Weights of a small transformer language model: 5 heads of 32.
Each number is 200 + 40 x the weight over the matrix's rms, rounded and kept within 0 to 999. Layers, rows and columns count from 0.

# up: layer 3 MLP up, 1280x160, rms 0.243, rows 378-397, columns 80-159
# down: layer 3 MLP down (transposed), 1280x160, rms 0.245, rows 378-397, columns 80-159
up378,172,238,215,207,211,197,228,213,208,221,191,229,204,181,204,190,185,171,244,178,188,212,170,163,230,209,179,183,164,222,162,180,206,132,184,182,185,184,153,175,220,191,281,236,173,196,214,218,166,157,167,232,135,213,173,194,240,191,131,166,200,224,230,246,185,221,181,134,147,241,239,170,200,175,234,194,115,216,250,264
down378,161,196,228,199,238,215,254,186,188,195,197,194,202,208,212,248,186,213,192,142,181,163,211,183,187,185,242,127,226,219,189,171,162,205,210,203,214,210,211,214,179,171,153,187,216,192,184,202,216,240,194,170,269,246,205,180,227,198,237,203,232,215,230,191,225,170,151,163,162,145,188,158,183,210,215,229,211,227,232,169
up379,222,251,203,261,181,191,160,208,145,167,155,250,198,166,185,186,185,166,142,218,197,203,160,228,234,205,191,186,151,95,134,153,183,209,280,190,259,227,208,240,131,197,147,157,173,249,144,287,262,217,104,230,140,179,230,195,226,224,266,214,271,189,199,222,230,251,180,109,259,230,241,168,244,204,152,199,292,151,173,174
down379,168,153,110,205,178,214,224,207,189,284,192,160,207,192,208,143,269,207,276,260,146,217,180,144,251,228,202,206,176,261,263,125,142,182,202,198,198,289,154,237,234,199,242,172,205,241,227,226,212,156,201,246,165,159,100,304,217,164,192,287,195,200,169,180,171,187,240,217,178,161,172,296,247,161,144,199,71,218,239,241
up380,194,192,243,189,202,167,245,183,234,180,168,215,198,162,237,174,256,216,220,167,228,171,150,258,226,151,239,199,188,226,168,210,242,155,218,201,191,216,232,189,207,185,206,177,103,195,185,176,160,203,186,153,145,162,234,169,234,168,222,144,183,193,177,229,225,165,260,218,213,203,177,166,224,161,166,211,151,191,198,143
down380,110,220,181,229,105,192,201,185,209,97,109,226,251,184,184,123,179,229,227,131,165,128,115,176,189,246,225,201,224,156,200,191,194,224,200,87,222,183,243,172,262,252,223,203,222,166,216,195,145,215,226,216,164,153,184,104,173,168,158,209,136,172,148,227,233,166,211,219,152,208,203,150,205,157,188,261,208,256,246,224
up381,197,205,177,182,324,287,185,225,239,184,191,215,230,187,111,249,284,124,169,208,176,226,243,217,223,195,176,172,220,142,177,270,118,177,108,161,232,192,208,236,293,181,177,106,185,197,157,199,231,275,150,204,216,222,225,113,194,152,169,221,192,188,213,181,180,196,186,183,286,137,223,221,168,144,164,233,205,143,207,181
down381,196,211,131,191,184,254,178,211,203,118,142,193,214,165,244,188,129,241,245,291,286,197,194,218,138,195,249,226,135,218,156,136,228,260,286,202,209,237,184,201,232,210,236,245,100,268,252,166,158,291,202,210,204,208,184,161,201,144,197,166,142,101,172,279,149,239,247,223,302,242,209,223,165,214,232,148,184,149,204,200
up382,186,179,129,255,146,245,211,164,193,199,232,165,233,211,221,236,207,201,257,230,198,184,157,219,219,210,210,164,199,172,200,230,186,185,217,232,172,131,147,256,254,243,216,214,298,133,167,143,179,195,188,196,125,283,195,179,198,195,168,190,239,213,196,181,131,234,199,135,172,226,159,185,182,147,198,195,171,155,206,182
down382,206,291,166,225,200,193,184,232,227,181,220,220,159,168,197,217,182,250,228,254,238,200,196,217,186,136,205,209,182,181,212,136,156,161,217,138,209,259,176,209,126,251,255,266,174,231,171,193,138,196,227,217,180,244,220,218,220,196,217,301,221,211,207,195,172,130,193,223,233,156,185,268,257,191,182,254,144,212,141,199
up383,154,125,191,198,220,257,240,278,205,249,226,168,204,205,242,219,169,209,185,185,182,189,135,227,221,151,200,159,282,217,168,136,139,174,223,258,213,207,92,195,195,193,225,181,181,126,195,266,281,204,216,208,199,136,179,279,170,149,211,176,209,169,305,194,160,196,231,177,176,206,259,144,236,155,215,286,209,115,207,238
down383,214,218,137,300,195,298,126,223,190,224,205,192,181,163,142,184,235,275,218,215,84,172,212,165,251,235,154,230,216,228,274,198,203,207,200,195,137,196,189,230,174,176,142,231,279,210,260,186,215,170,198,180,150,141,196,157,176,114,245,205,232,247,257,209,265,181,161,234,208,145,258,241,184,215,186,259,183,215,199,226
up384,195,177,230,175,165,310,197,202,222,184,264,181,191,151,228,203,168,142,124,161,243,187,227,190,195,184,210,269,205,306,180,169,249,201,131,222,132,136,217,149,214,237,127,163,191,158,227,232,205,158,229,215,196,197,190,212,216,203,194,206,209,247,199,251,237,234,213,148,156,253,223,204,231,146,164,176,243,219,195,161
down384,236,225,186,205,168,288,157,173,155,189,206,190,223,164,191,234,164,239,169,215,157,206,183,172,157,203,174,194,218,211,175,150,185,246,206,231,246,193,219,151,157,197,140,155,197,163,170,150,178,195,190,179,216,179,171,216,255,183,200,178,163,239,228,256,227,225,214,185,183,220,150,202,222,184,241,236,246,197,132,146
up385,178,280,121,130,182,207,177,224,206,168,152,186,216,227,256,199,217,206,150,243,152,201,230,241,101,131,242,185,145,200,168,231,192,144,241,254,164,204,187,240,150,223,203,126,216,179,237,256,183,181,154,153,195,135,220,155,178,208,213,235,271,187,216,215,280,287,98,171,265,117,183,218,202,275,156,140,156,245,237,220
down385,180,150,194,166,189,203,282,190,178,157,174,194,175,142,166,220,169,202,235,183,161,183,306,211,169,331,188,212,223,233,148,265,262,117,257,243,132,239,177,141,201,236,107,251,200,260,214,254,140,160,234,200,186,153,260,224,162,158,194,181,146,156,169,246,193,159,175,168,179,159,185,236,166,229,178,113,152,214,246,167
up386,197,218,223,151,100,162,162,188,144,211,200,215,230,193,229,153,236,226,135,151,208,248,160,252,225,209,203,154,170,221,167,163,187,166,194,256,201,302,188,188,220,220,103,161,174,205,241,181,188,164,165,164,145,217,229,104,233,255,231,171,250,237,191,206,255,177,208,109,228,191,104,199,199,187,227,228,256,246,215,196
down386,185,158,156,212,255,203,187,152,160,176,240,159,179,235,252,184,188,207,237,231,205,153,237,144,170,139,172,224,270,230,188,247,164,226,264,183,229,198,225,90,146,153,199,180,138,246,194,118,224,66,145,221,191,187,249,183,222,264,205,228,208,194,195,241,249,173,189,157,178,234,189,129,168,143,245,197,170,183,211,159
up387,243,259,178,189,137,121,215,162,219,225,233,230,238,215,164,212,153,234,163,219,218,220,217,205,260,203,139,174,233,294,136,194,268,187,133,179,215,135,194,193,246,187,155,231,227,186,163,167,191,169,224,228,225,210,184,209,199,174,230,209,128,238,149,218,191,257,214,268,200,225,164,207,314,232,165,184,198,238,234,195
down387,180,161,209,269,249,127,219,277,163,171,225,155,261,229,210,222,185,265,145,213,166,202,263,101,205,185,160,175,261,243,171,210,212,191,210,155,173,263,191,188,212,195,179,204,201,255,249,191,171,203,187,201,225,166,202,192,281,250,239,260,174,245,271,217,222,194,265,222,223,146,243,87,243,181,279,232,225,225,230,214
up388,153,240,301,235,132,207,225,245,216,208,202,187,158,189,218,171,166,203,200,248,198,250,170,172,198,234,219,197,183,218,166,213,177,177,212,161,225,242,134,203,301,202,179,238,183,219,158,218,258,251,157,224,240,213,176,176,182,134,168,238,183,219,210,162,221,169,137,249,251,238,145,260,136,213,206,156,158,139,173,194
down388,218,192,143,244,235,181,213,124,170,191,126,178,246,171,293,232,241,145,183,188,209,180,161,182,208,159,220,205,195,225,169,272,277,218,177,197,199,211,171,176,188,253,191,224,184,188,268,227,246,209,184,237,241,266,193,146,226,199,227,194,248,227,219,182,203,239,194,127,192,212,221,138,210,197,210,201,168,167,97,193
up389,200,255,258,239,277,152,234,226,197,280,252,237,177,174,191,187,169,162,207,207,258,193,225,160,219,204,301,161,245,211,213,166,179,137,175,213,242,253,223,189,136,202,158,242,180,263,227,137,172,161,219,135,168,238,186,215,190,177,233,231,237,200,270,106,171,181,145,154,227,189,164,207,182,220,189,211,147,168,213,201
down389,334,138,208,207,232,224,217,244,171,260,147,155,186,195,172,200,198,199,183,172,188,226,178,164,234,153,234,193,223,179,232,199,189,186,159,189,277,258,175,156,230,154,184,208,212,133,280,202,221,262,273,286,253,235,194,207,227,195,232,165,249,149,231,250,176,160,301,141,236,249,152,151,191,204,205,136,240,251,156,228
up390,211,239,172,185,220,177,165,231,170,216,183,196,272,238,234,132,257,210,157,179,246,293,227,216,216,232,228,182,231,207,187,198,171,152,275,206,213,285,103,230,213,178,194,217,235,196,227,214,197,251,170,192,207,213,247,181,282,156,167,186,256,205,264,193,179,174,225,264,270,148,170,257,237,194,170,202,185,178,203,252
down390,129,212,254,198,122,201,165,169,158,197,257,186,172,127,167,254,143,215,208,131,197,225,192,147,226,191,131,166,249,141,194,193,205,196,265,232,237,186,207,177,159,197,186,147,234,191,153,146,211,207,253,190,217,212,190,226,215,257,115,197,180,159,279,183,130,199,307,263,177,189,253,206,206,219,154,203,221,208,159,240
up391,106,225,172,221,208,232,174,230,268,325,107,202,275,167,220,183,269,148,224,201,224,249,208,144,198,223,140,160,174,51,192,248,205,248,165,159,278,169,178,221,237,214,219,153,155,125,206,193,137,189,160,265,193,226,186,138,196,216,143,212,229,216,101,180,181,288,209,100,239,187,269,213,179,215,168,197,206,206,257,247
down391,175,131,233,155,198,210,254,283,182,173,219,208,218,230,201,224,216,237,197,174,162,259,170,280,174,249,210,193,182,224,203,217,234,219,223,63,137,197,217,200,169,244,181,163,133,248,162,91,246,229,123,175,209,194,244,245,165,149,239,198,191,191,128,186,187,228,233,174,178,167,142,235,205,187,159,121,209,143,194,232
up392,190,221,215,176,208,209,189,178,202,125,198,185,212,151,257,215,253,245,159,282,169,205,182,215,204,154,254,234,239,197,218,157,132,250,224,212,189,122,156,184,233,206,192,209,237,162,161,216,247,195,186,146,205,211,125,167,199,142,169,247,233,252,208,182,105,155,137,188,186,234,230,177,185,173,164,247,175,191,261,177
down392,185,209,208,165,147,204,218,210,200,235,264,271,230,151,182,204,206,158,197,243,257,218,169,209,202,198,187,132,228,182,151,276,171,272,178,181,245,198,231,187,156,205,165,164,240,189,258,159,214,204,177,240,293,210,224,266,189,233,196,170,172,222,246,197,220,143,200,109,162,171,228,167,145,219,132,180,194,200,242,158
up393,283,207,151,218,205,252,209,188,268,160,292,189,209,188,180,198,184,121,238,178,241,175,155,205,198,175,204,183,197,260,181,171,200,235,130,192,130,193,204,186,255,119,199,126,147,255,227,178,199,205,175,198,170,215,174,182,196,205,204,133,214,165,189,112,134,148,149,153,272,278,180,198,204,167,198,299,193,195,252,219
down393,144,234,240,232,172,191,235,120,199,256,254,250,164,232,258,162,220,152,164,222,198,228,153,274,260,167,250,232,231,166,201,210,191,142,158,244,172,138,177,227,269,187,264,259,191,239,175,223,127,183,184,208,232,157,211,181,191,199,99,277,256,267,207,191,156,258,223,280,242,207,188,183,201,170,142,169,206,249,225,229
up394,263,240,178,171,207,163,156,220,252,242,183,231,218,211,242,185,164,215,207,171,187,190,178,206,239,237,138,167,256,226,201,198,190,160,249,174,214,231,202,175,202,189,196,222,134,181,159,196,208,126,198,201,144,212,146,195,184,137,224,170,237,225,208,127,249,191,131,259,125,196,229,166,251,124,224,185,306,252,104,223
down394,154,151,185,226,243,241,206,191,210,209,248,232,135,203,222,195,176,183,318,218,180,161,196,226,122,110,207,250,227,285,135,134,244,196,233,217,169,191,230,193,270,185,241,230,203,201,283,274,182,170,255,193,179,199,199,203,320,129,205,113,242,137,163,155,211,169,282,150,227,184,171,149,219,316,275,242,158,224,161,219
up395,213,238,216,239,90,273,215,275,180,209,185,171,214,192,223,209,222,221,145,182,229,181,146,166,215,258,209,206,187,270,200,153,207,153,226,193,254,243,157,210,174,177,156,179,162,182,178,239,261,237,237,213,176,253,180,171,193,241,287,308,206,169,275,176,267,212,297,209,174,227,231,307,247,175,233,196,200,215,149,197
down395,156,233,238,265,235,205,135,213,228,170,210,212,158,140,217,252,187,171,184,249,173,173,285,170,147,106,233,319,235,169,165,213,217,158,147,225,236,246,249,179,193,230,243,198,220,223,241,227,189,199,222,124,174,155,175,166,220,189,129,191,121,182,171,176,197,104,192,262,321,251,198,201,180,163,200,217,271,158,160,213
up396,272,214,194,224,152,148,232,253,197,269,147,186,178,200,114,192,280,182,135,175,199,186,176,211,149,259,196,229,155,263,253,206,230,200,179,252,201,143,169,183,129,248,276,203,229,175,178,263,187,160,191,175,240,207,224,147,239,340,184,139,213,130,177,245,258,208,162,238,207,174,241,167,154,173,219,166,208,223,250,214
down396,161,226,233,244,257,218,207,210,149,196,288,241,258,232,184,236,167,226,235,213,235,222,202,149,154,165,185,209,161,142,189,225,184,196,172,237,217,187,189,210,204,188,239,144,269,237,153,217,164,124,249,142,173,220,194,167,189,103,140,179,211,218,165,133,166,233,179,213,181,206,202,201,144,205,249,212,179,236,171,212
up397,245,194,187,198,163,256,211,268,200,199,245,210,216,209,127,226,283,206,144,183,254,221,164,155,256,214,188,183,101,136,157,180,222,229,174,160,192,175,230,183,176,166,279,206,205,179,212,194,126,180,215,165,210,201,153,262,204,221,237,238,245,199,248,242,114,200,151,248,220,212,185,189,105,135,187,131,172,221,237,259
down397,189,178,223,198,219,190,216,197,169,180,210,221,216,194,142,233,175,204,181,205,178,192,224,211,203,204,195,192,211,226,207,191,169,181,184,173,189,191,158,218,187,203,199,225,175,212,219,198,223,209,209,204,227,170,236,206,192,209,197,217,171,238,167,178,235,233,198,209,200,219,202,201,197,214,184,223,194,252,188,195